Weights of a small transformer language model.
Size: 2 heads of 32, MLP 256 squared ReLU.
Architecture: RMSNorm before each block, learned positions, biases on query, key and value, tied embeddings, local attention windows, gated attention, hashed n-gram embeddings, LayerScale, capped logits.
Each number is 500 + 40 x the weight over its row's rms, rounded and kept within 0 to 999. Layers, rows and columns count from 0. Numbers have three digits each. The size before them is the row's rms in percent of the matrix's.

# down: layer 2 MLP down (transposed), 256x64, rms 0.209, rows 210-255, columns 0-63
# up: layer 2 MLP up, 256x64, rms 0.218, rows 211-255, columns 0-63
down210 104:520505523511549510512428491516570519474491520455558490494511488520494523555461645513567521534534559575542499541451505530534520470557419522500487511539436499455500471575513490473476528496484534
up211 077:516532463549510466441473514534523441555506593449448546544434547467529520484559432500454510519493510540458546529501491451511403530443529496504537484493482488451512496537577455470519544550498547
down211 076:503517428517546476471500458540505479547511476506601501515589402534465485526557489497401507448503519500473533571504475527463478559553468495584511442518515529513474483467535523458504511445487489
up212 099:556503550483482515493482547510569506417496458588515498517530474545517484480493479525479451550461537480576489471591498503491519515510548546470550435470468550538511525570486537560467472539539588
down212 103:560539492482493526511490496535478504566487560428479415445489545518504591478510509456443522469540553502499534484451516511446429479535529436536514521488526523439553526498496530427473565540545561
up213 096:498465459508536489477442526511470568507514475520553516512503558469581507477478545434508414499547502478533437527581576427454504510503498553438523562512526522538496532524555548549534467525512446
down213 105:506415492543555479549456538510513519471529541530525534579488464463462512512528465502514513496470470475464491431601534582460452455507473510458500610486513544446450500543535510547525481451496492
up214 094:507440538504505544524531520496476524515488485466450499543492470519522517527477476527588481583447502534615497427537539505463533466545526572501565533523495557528512520450570546477542454432483518
down214 098:461570473496543567482465497537553507604498493530452451487565528477494560437446444460483479530561537480425465497542460568519534555485522471527494541567501500513540504577517471466491481502513506
up215 106:515494517549492498495517532528537382548513527555520470522488464520486531522522510474585500505507442507488546561553440455481571451516498443473498491599518619469493451492506515510507558513488487
down215 110:526472492536453563433498513457499432572407539507490514508441484517468515519478492459534518447493468540484536481462550520531578497435521485523477547513491527533486476424496498515414530536392501
up216 100:538504481466502519450546514444525489538548504500591442541491510535519574449522489578561452484558478483528548579544547526484421551520490490492506482539478569422448515466512496497480497537546470
down216 103:532475469552506525482507502453544500527487458507459488516502499455488510459509412534470480512481548505576454518504541529515528467503550532494550541393456480526445523525405445467550465616481496
up217 097:486503476512507421442488509408482497412491520516512496476460468479491485575442482473534497449431511486544509535473486470518530457447388538444522548529493490503457541429522518471461450426498500
down217 094:488532448568518514494530447584494597521430574580477543537551506548493552526496454429466472466533560526470496451533488583495521491496524456513468467496448499512479500521498556507563490519505508
up218 096:515525495504545411460487508524598504471487539475505493499499548498512442493434510561486438522474488521493569470465619488558517502537523490504442540464550533529549450535485538449491550566520464
down218 097:480444511476515566454540411529490513476415463497519526472445484485538571461478509531470531477539420464508463497488517484498539494526578535462511540599537514513539476592472539500489516492438543
up219 083:514461442587448468522488534519528528490520526492542523567487540513467431488433482515506545507571585488489524483478522435502502524434516553479472447544502520578450501455482530547462549557526433
down219 088:529477481496543446479417450506520461518495492437442524492453521425449512441509538511441548501540544536489488462501514470463477414507526506494480510515467397532429490553458527458557567551499496
up220 077:470508492569479463479488500439525464475504496545468461548540591543465478482483573510505507471481514456472491550464552508475475527578496506453425465456510585526518479536550585547484494475582539
down220 078:467539371530461546579515455523493529502453517538475477526470485495474523477485455546444488563541542492505512437533483466543459466464425503538565494557531454479446500527513483532428536536466510
up221 099:468536517534529434512552520475497506524428480448477512473596499520515490432492573506517460452499475611500428504515500465523511477481526511462513509496556514509516459518452500607450500446572469
down221 102:499480532489443510495524502496514479439483472469475475442447503524457476523456433534420451484571459518576521518446426525543458489472548455524438438503508388457473523553494502505466543501470472
up222 108:547489516483529521453469500463454445536555511534529550526460513505459486440509450484515505555474463471540481486555517477389451512467408493465512416506481525534484479509600498507453497487577450
down222 102:489386491416511454461482493429454485519466485471504509486518534520518510420435521552484536539431500539544515503563440480500526463502543406464592473475492491530507485471497524519491453506533456
up223 086:498516516489513487497452511372463431494533537540537470481452454487532530520474549522558500450434521447467522515500529465407488546523523439518498438487528475464530540550530489461397483506510472
down223 092:523541496497540576548526515553588541546472498494484527534493564479548552462490489464499518563529522531541474474453564492594502450510561529498445567520479525526536428487501546585516470483508523
up224 112:468563523549509482492478532471534492482480529441529543512476462495509469537485476538511416515510460556467468575490546502533532499467462479472519520490475628540570453555529591494555496555451491
down224 103:418540513527491478435530505440507483494496533427518481492446470486489526546522501508527477511507496467451565511482562431521539463526597400518480468479546495520520501459489542477507458498393434
up225 097:532486535479518492461544602495592496476531473513499512472523516495506493438497442488494473443514434450493505508495549415503479490459390481466533507479476524576465501595522567477542489505460530
down225 099:564501463506510496565521549470526556561584566466562490466503522485459565423523497490491529455491538433474536511524485482557569479533532441496448421528521487480468483531469534431522527468460520
up226 095:450533468513580532565455532462467521547541524542490537520522516432480476442535568554509476535459439483484504518519481452552456526506541478545456504599503535525471541539470519526513434501522410
down226 092:515546448558481535520530518469487573461523499543492573506575491493562460496533496490498547502542470468462418508533473567534546507519486504503455482498498436516443362513524476514486456445453486
up227 102:453472502490555490552429509420495506559492504489480516515391549521565496472436536464501416569536487451585482548519536456475537526528451530458487548430496517529510504474508508498446506488481481
down227 105:453468524472554488551436526502542505559449517498518511551496457477525470500459523517485466501543497492454462431558523625519558471527456466541442533439486508488518565543488463523453554551440514
up228 101:425497527542540492423492569440498511533552526460550549601541514497493512518586517553490470580486478473511478546506562427494484441495512438450529521505494502527549495545558495516478474497509461
down228 100:417519461489509457523454523408510480524592524491484526528528544549526484471524499484481553517485465478421451484496514579529445415519522540547516537465520490440553516527450494502472592515520525
up229 077:543474572515455510534434496521483464479593545480485557480547466430537523475482502514539444465527546473488468494521474535592482486545524482487552532510453524575495503511553553482491475577554430
down229 082:475586444436513547463537504489502481473490535493483473484540494449509487544521496500474567400451467510397479483445548484437507501446535466523452493540545574448557551482493516538468520456486504
up230 108:434442548559438527487415488448547448502532491514503442496505521502497419481490516501549471525517521532525558543482445496513507495530541540464580458450603487509450455498475534496483456481528429
down230 103:546507468541497509500434466603458475455487494474413488438506492426478513505490487436465512447540488550459519514466522490537434551487561555527471448427544518448509514423500535504498492523493443
up231 086:532459537487539455394497527570528529492462463556458499471522486508563421551506521500447480560482567489513457511363486510499484489520517516502507528417474518556480462494482551497465470513519506
down231 096:515568496451518522520485508470478579481532498491503613514503483432503486501563485590508531479559440523468537484549563523503575520535477474494517436511455468443486497536578489492428538476479529
up232 091:569564482531483444427454544444474466490535516465480475582573548500469491555513501529523515538571463561474473479527587531439452540470523503463484532542535487517496476490476513471530534452572520
down232 091:479519530466503473420447505504524496493507473504451500529513512497464528526436490488441470473469507495531524537542534524500491470476514367588513554420387523525505521452526538536548479556503547
up233 083:502546501490511474503500559405545556472525496488524477497445550415500488531560540512494486516551547439488510499547439530547530494451459529506468551447579477503509424543545507473487475435582492
down233 090:568516458441464496558538394540493418481524563490435519493525547483524434500457547404530521486504565537496486477485550465513477506486544512582495542450462487493499513518532542480548537491522519
up234 108:543435483554539435475535524415518554478573500484495511495486510520519529508452515514544487488432506457508573527472514509518460515483509558425415548494537526460449413529537498520499539518577550
down234 103:534468484538552498527475427474562534481571466473526480495553501528476505547529467501523547500461582439431494547447467551574440500502555551532466514485530493505507453512535498539522564498537596
up235 099:479545526529435557524505558459493477558556456582558460551515484500499506474560567522481455544473446525537518522472532516472487497456503501451420500530565533518544438540505441595477488520500517
down235 093:503531541566472522509528477445572514573465475563464483546569463524433505539534604529399494465462491528499506486405486510499529487489507498471418511529523502483553440485488507493474467484520527
up236 111:486522524497554485505487531453535479539556465573570503566539531473522529437485562477482499512470446467592504558494569474560500512494441508518513457507509613538510509486494523457566463470478552
down236 098:482488523546479459563513540437424548465487447544526465479510499523469543483464521520440523510467554441615517555497531462495541497466522516514449468553462445549465514503519509397503479494565506
up237 089:466520477526516515513451505448466493476599480534487458505426476540506523497532516493587503517571454506470486543430525413468441527529525491438485551471451466540444501533496456456470548464572466
down237 089:458499464502502447494451488515535518505515547531445582492486464527531441531480503496488582558542469523569480464510537505576448523474435564458481534403476460518560451555489481503531491558549502
up238 101:525569474471463522480459502536456475460496513542500448484468570522534424501529421497516472541545452486498601494448564502449526484528468520413518470464475550530544483451484485528469468468586478
down238 102:500528500506502519536467486613532505549507521461436516478576462481503517532416477458484534505446486552440490430518455570486521522465486516521482472484521487510459568491525448532461427546533411
up239 081:443551444581490461525533491513503480491520501527518518499538473540561562555470489553503513527511566448522511432547548434411513554465464466516474530464501535506468458463566524499520523592550517
down239 085:501481528540461520506502376499470538470490551442525546509525525531503565479484510487407444441535507511497482443492558483517474476493553449573481542494568526463473527461519489499547463537502596
up240 103:441510474508467540466453517412514528538503440598517451440513496522493475475530486517482456520498458513531461536483524423513541589472445533487442500487452537428475448527510482554457584487494498
down240 099:484579469465500544460467498481506485476427500647478542503475569536547472520486519471499435525494485503499453516440501511535539501434521527476461537535455515430466544532465454470511546429490507
up241 101:527542488500495512436549569532491426564456479577438441606511459536550558458452419537492504532482454464476469509490504513425469503486488475509423477513529503509520517515526508511523531550534533
down241 094:492539475428501535481444512473470524472450492490490490472476499504472522439508486489433487457470524557456581543443439507438565565500526395513427504536512492479494422495464508523464532455570516
up242 089:449561530502584483513467501407451449464466527556522504484440501509553510508470545540479410523509512510569479487476514464426466498525504565485529492549467487521542490546556474464409536468527470
down242 091:530481487461529475518423546579561506510501623466485484465537551490471515516449505491515493489481554471478525493541505564580490469505485529493398473516443553541522472524491477535542531475573545
up243 077:513537596530496536531526520409484436544519528510573543530493512488479458525527499527545455447490515502515487523571522517494468545549524535499564487464510433512544499580506490540510543461387469
down243 090:498562488454522523474512502581489572517464511480500489538537521436518564529493540469465539530527550396485549452411474534565487487493535463460403486494478518495557460477541552507508475504542533
up244 098:448540527556446459566444537518400452478535501491536430463462524502539499446475536522544501541495484480512492497551500550446493482458523485503517612559464503490452514544556531490524511520455430
down244 098:530521510523455476497494495527498525467425564474489533440473588611538425468467450463505477535499460471516501486474486524584399545474498545542469493516439471513536467487440507516497490481463455
up245 098:577461454565525519494467536439467467570503512532482437613481557538463470519457568558517504489489513573478449458467468473513522546481518450480508464554533514522453496534475488478499523524532575
down245 096:484503475582478444446414473528459448499536495481486453473520448488478503523506505494454443422478530468494443509499520492481521481497499453548556569460417514496446492483500549571604460548503518
up246 096:462491539531527531428512559516511487457422500505496529481527475484579537515541571512478502592526525467571445529483523447476522521493463505450474566482469540536565540605490444489517478509530459
down246 096:502527489494593495442408522543593511517499580467450541482525474430510462527507507491505543431495518501387491431516460528486515478482475529486501474548508562462506526466454478453523538469496532
up247 105:545532550465511469534517525445433461491531518575505517549453536513545443514470499423514533551477540573522466482438455473530522578444483475446463575517518535518544479512574525547454479494474492
down247 106:476511485488623459472521516529490494484499496452525506517526496486470499516482469414508460549517603456498533503515437449492507539531435506460470583454514485529488421528575459492507471513414485
up248 101:451464505503476464485494523492479499481510528527471566474513454510521553462494465563563595582535518598507462457494456474497495569495504557422446478563548505494501530557470466539458484533553465
down248 101:478540463453555544513549510472499491496478488487506537559486536428537486475516484470465507472545483433506483547507452503485539466431452439445467506485549408534485411452516465452487497388462506
up249 075:514506470593508466461479487491518510464469509493437485517525552569458522484497571525495533462449472426467531512482503498452480573589503496519470423453494552540587490497565557536491538484557524
down249 077:498492342511463541570527409521520532507433480502494467510476474501484514460454428547444464507550532471508461446507482456529498464477456536540522510550537479466495506558513492504462548539466510
up250 074:547517507559527477540500530492506543453508464554517533534538558498527435403504522495506516580539510541479414427479560508545438508487459532450452460532476509482463524472450558554529494537529446
down250 081:542465465558507435527474481536465457511539426454421506513478496480458508485520533497465498491534505467528420476498465542436517405548535521494516530508457399509446527494465516506571566484456546
up251 098:499472462513482444495519499541447452489579552461531484535443487472567496446506582552506507527506466464545472481534463482477572431456526499552522429467508557509499468555479516504484435522587445
down251 095:512463527491493432511514468490460526520566547447566548512516577468512453532510477518498518511490506499444512529428457527478542461527483527580545442456507484506555507444523508381463413515500465
up252 092:438475546555453490476497550400513487497437482429510472521453505507571479477435550514440468525526457494486436520563503443464452507466481479473569465528527486482518437522479473471485557494476420
down252 098:491490509415524471520455499470577512472514597541477489532488530473451438492506520481512480449479472500497480458477538532550441451570544478555451453461537557571521568495464542506447573510518477
up253 091:487555537605483533547548536471492460574490510544515506543532547539476498477474554512453445508483432540519486521490583482471533490460488529497466572514551484557568509506517486601463490548518529
down253 093:517518533542522484503533399513515491507484520441544544492543486518412524506551512475382521465484519476451530486449503528483598477538523505506516531519512420544542461513519473526514402528538522
up254 107:476492455475534490508438536452475456487537491534456468571463523503513448491432509524505448519572530553522547482537467525459505552475526515491467501513599495444537472566531505447436545437590511
down254 108:545503512552544544507445462511530510534521562505525522457564455521500465440517439512507451423463525476514467532516566498539522478531501426557547567489440520499485493479524474559548517443595555
up255 085:529460449495470472477504578426490449476525448484464504546484487537479464479450547454540509531500525548542495514621456501555439582466465485507502522553561480539484488457484497450484504550565467
down255 089:502562537478576440452468552516490484474509489494432528470448500466504424480497471439430419484425484456555514520527510544540504485567501510509573582442469488518482491490486514519462442522493447